Part of a small language model's weights: 15 layers.
Each number is 128 + 24 x the weight over its row's rms, rounded and kept within 0 to 255. Layers, rows and columns count from 0. Numbers have three digits each. The size before them is the row's rms in percent of the matrix's.

# o: layer 11 attention output (transposed), 64x64, rms 0.153, rows 20-31, columns 0-63
# v: layer 11 attention value, 64x64, rms 0.155, rows 21-31, columns 0-63
# q: layer 11 attention query, 64x64, rms 0.161, rows 32-40, columns 0-63
# k: layer 11 attention key, 64x64, rms 0.164, rows 32-39, columns 0-63
o20 090:146143108160097101116137094144133162149122130100109063136141128121103115133103147123112134101143160147156159172124175168086112113086122122117154099117131132107127139139170135162153092145150130
v21 095:129115128134151103131151071073131146132140137131149092146130148132144131118148123120123086101122140065106115158107165119144139095099143123189129119123125092155144109146135148095106094105125087
o21 096:126126108159159125136117130152124083149141161152112156104076139116121168113127134179102161078106113137120134089178093116131119134178085137138114137145113110133128099131103118097104153129117130
v22 078:144094164146177134170109078117136100138123136097131100109111168134135123129165132160107129111122137119153150080172144161127125138121161146153132107119083135150129125160109141172156130107123092
o22 073:125124101114091136124157136117150110138122122132064173139133097119156150161143073136127118097117131120125110179164123137142131148147126106146148135073111111141118123110189115095143138177128125
v23 097:101132155131126091133130152095121149136140141137168112128191138152118129142144150109117156098122155109114115159105161075123154110144086156168130095130085093100122168152149148140140120143099127
o23 096:143149144108159179109113119166095146130118166144108152126107169110099138082095146141094143134114123125116165099178144134088134133126102145132127134151148104146095121099079152114155159132109129
v24 101:174107169111160117135102104137163127113138138125135113118124088118132114111114167183059149145145119126132144148076116093124103135147146155159115136147132151138127166140112142136139110147182130
o24 096:099158102108129126113152126121126171137103126148118112135109104130069147115114112128160128114134122130134101173142105140121116155137176166155086102131116169143136126142185146069130153162133145
v25 104:132104181099178135109129084159131108117110100117139172136122088138156147115104130134124111136140110155135118118139133117162129150122137163130082133138066149164137099142115114158147102130160170
o25 095:128122080156072137118155149082155126100106108129115112145137095142131098178124113091115088178122122107183138151147096123125129139084167110151128131120135137130152134141151120117114141128157150
v26 087:144120069094148147148148156121144140102129128135130086112173116102137188117170117094129102148108115113173117111124081149105139149102157077119115122110170139149131147117119121135144145144139131
o26 077:127108152129113078158160122088160162137136109134105144133128128137152126143157143127135145098097141138072111112144137128146092099180097131103128144116097131076123110136124120090072095102119122
v27 110:095121149114106143157094142172124111134112110115130116115144134156136099124095153093139150140140104188171156139174121135132100153149153131096166108144094149123076139090122121134152114159140146
o27 114:132136155113112136102163120106159170119157102141092118146140123134118106168109092090161117176137152127129140150102139140150132119094192121145131136113149130160116153134151129174165085150149125
v28 101:170133163152150132119140112117164110146150133135137092109076119098195115116172122177115151130157131123079153128100143143113144122136125140163146100119160147161146118131117098126136123105146095
o28 102:152096086127114100140145103095080112153146113151112130122125137131125139109126084169123126093170122133140115181136108119124101129138128156122112107120089168139136124151183105075138139171124129
v29 097:116157145114148138104097089086105121125119091113178162136104121152103179133145132094122126134130132139143102132192139105142123143078114156121063148139111137129121137119142125130139088150136149
o29 086:126112129138098157125131181103163090094113144129123155125151119138142095174164126095109088173087104086156131072141126146114143126141159110131149151134132114144149124109143143143117159096121143
v30 098:117126123113129082148138135157117135163127105159064116092116115131128093154086158096148142108121123125136112147083182135122151114095105137091123159118143083132118129167142123099152120113108103
o30 098:136140130138145165130098149176125129128134137092157107114095127118122107120079176135123170108117171148136139139118139112133134135074118171126139135149131127118131131120079200161155132153112108
v31 086:083132147123094074123080120133122121130097105184121140158161100122131123119128141095103116112085159118120153143146122121142134142082138145143108138149109086128122189141166120135131130097111103
o31 091:144157151173156185135100130121156125114069144120132128111079122124125121109082151126104144132112136103101127083122118139155156130054131124113132158142170108135125103115117149140111136143112117
q32 088:196158122126130140134112120066094119133138100114157114135112108106103149123135105104162125140108106144115134130053147146147176126108169108100114112115117125141124164150124121148104134110104102
k32 100:113107119090110179109125148148100072133148151102170141150146113092100127117076114114129117134132098136103138118087137169094134121095161143117124111108125112123104151115131162076122114093118123
q33 111:146117150131169163137081116146139143140117132122134149109141171130151127117115153129182111122135133126131082139089104131159174102132098111110141126126150150112169120188090099169120107133097137
k33 096:119127124118114097129122088146137142135139067124117084132119125108118112131153165139089129151114155130137144091119129125153104151181103155095141126089164093175105095149090126115089129096124138
q34 111:064139105144083131132159159156119102104152122094138097122130123143116133115140094084095188120120125165137172112143126122098098137120149120169132138131113116139106141091159157106119143144153114
k34 097:108125121099152140141115137140115132116125118134108134124137113160124136148082106136119128148137138126137067151150091053092151114124140086167121127179127148102157122108174155145142084137104135
q35 121:110101136126141144119150124149109082114171128120150129102130130124121128102105098112090140177176101134081165085109141130075102133111148108108164124138142102137090122117166111104134130093115113
k35 131:105117101097125149131123126151112138121145157119138140118139123170155105123083096133139129126144145129130091143159102088096133106107164096167122142201129152116148125109164184135172118131116109
q36 141:090149155118102134121118152101126088127077153143163129126096147081096129134137101106088110132133119121120169099129136175100132154084148141102144119157134084100105134121152123097107098103126112
k36 080:122103135185125098133103122097087145142078155148126167101088117123167122122131110100135106117129163143144079128127117086112135101086119124113117134154144150104168129111116133138121145146085095
q37 151:105123125141136109111141142132158146141083130139135138096116150130155112141097151118141144165141120116162064167108150102167095117133104110118120154108165126159124104151117104177133160166133177
k37 077:200138174153130144141100103141138126122097127101124180090103147134154095121152138134118120148140137085120102130109122119155139134105127142117120116184116126163149122172117153151145098121085140
q38 083:166125125115137115134122088144113157142170105113103146148145102093166105114093119149108118136108167131177122086145171131128128099130134153138147182121143068151118122112117138106174121141117134
k38 110:117157137147119093141194111141125198133136168103098113137142165167147122138141125138144108095163128074175135131113108157146102144105130137137115113101112124123136101133099106134117135114160139
q39 097:088105130111115131118112120147133153099143138132132124135156085156137117123135131130180126089151134112099152200103074140135111099138117151149116090138073136167145152134129106127153150131125094
k39 100:112133153122128125111141160140110151154163116135100114133086097151154157101117139129150096104109170152115155167097141152195115162110172103144097112101160165141134129125112149118107150128136105
q40 075:078103130121148135104130122190169112128131163124134173109130209134151132118110148137103160150137119144136107137173131113146120110156094123151131137125161109157153136134123092131140118147091122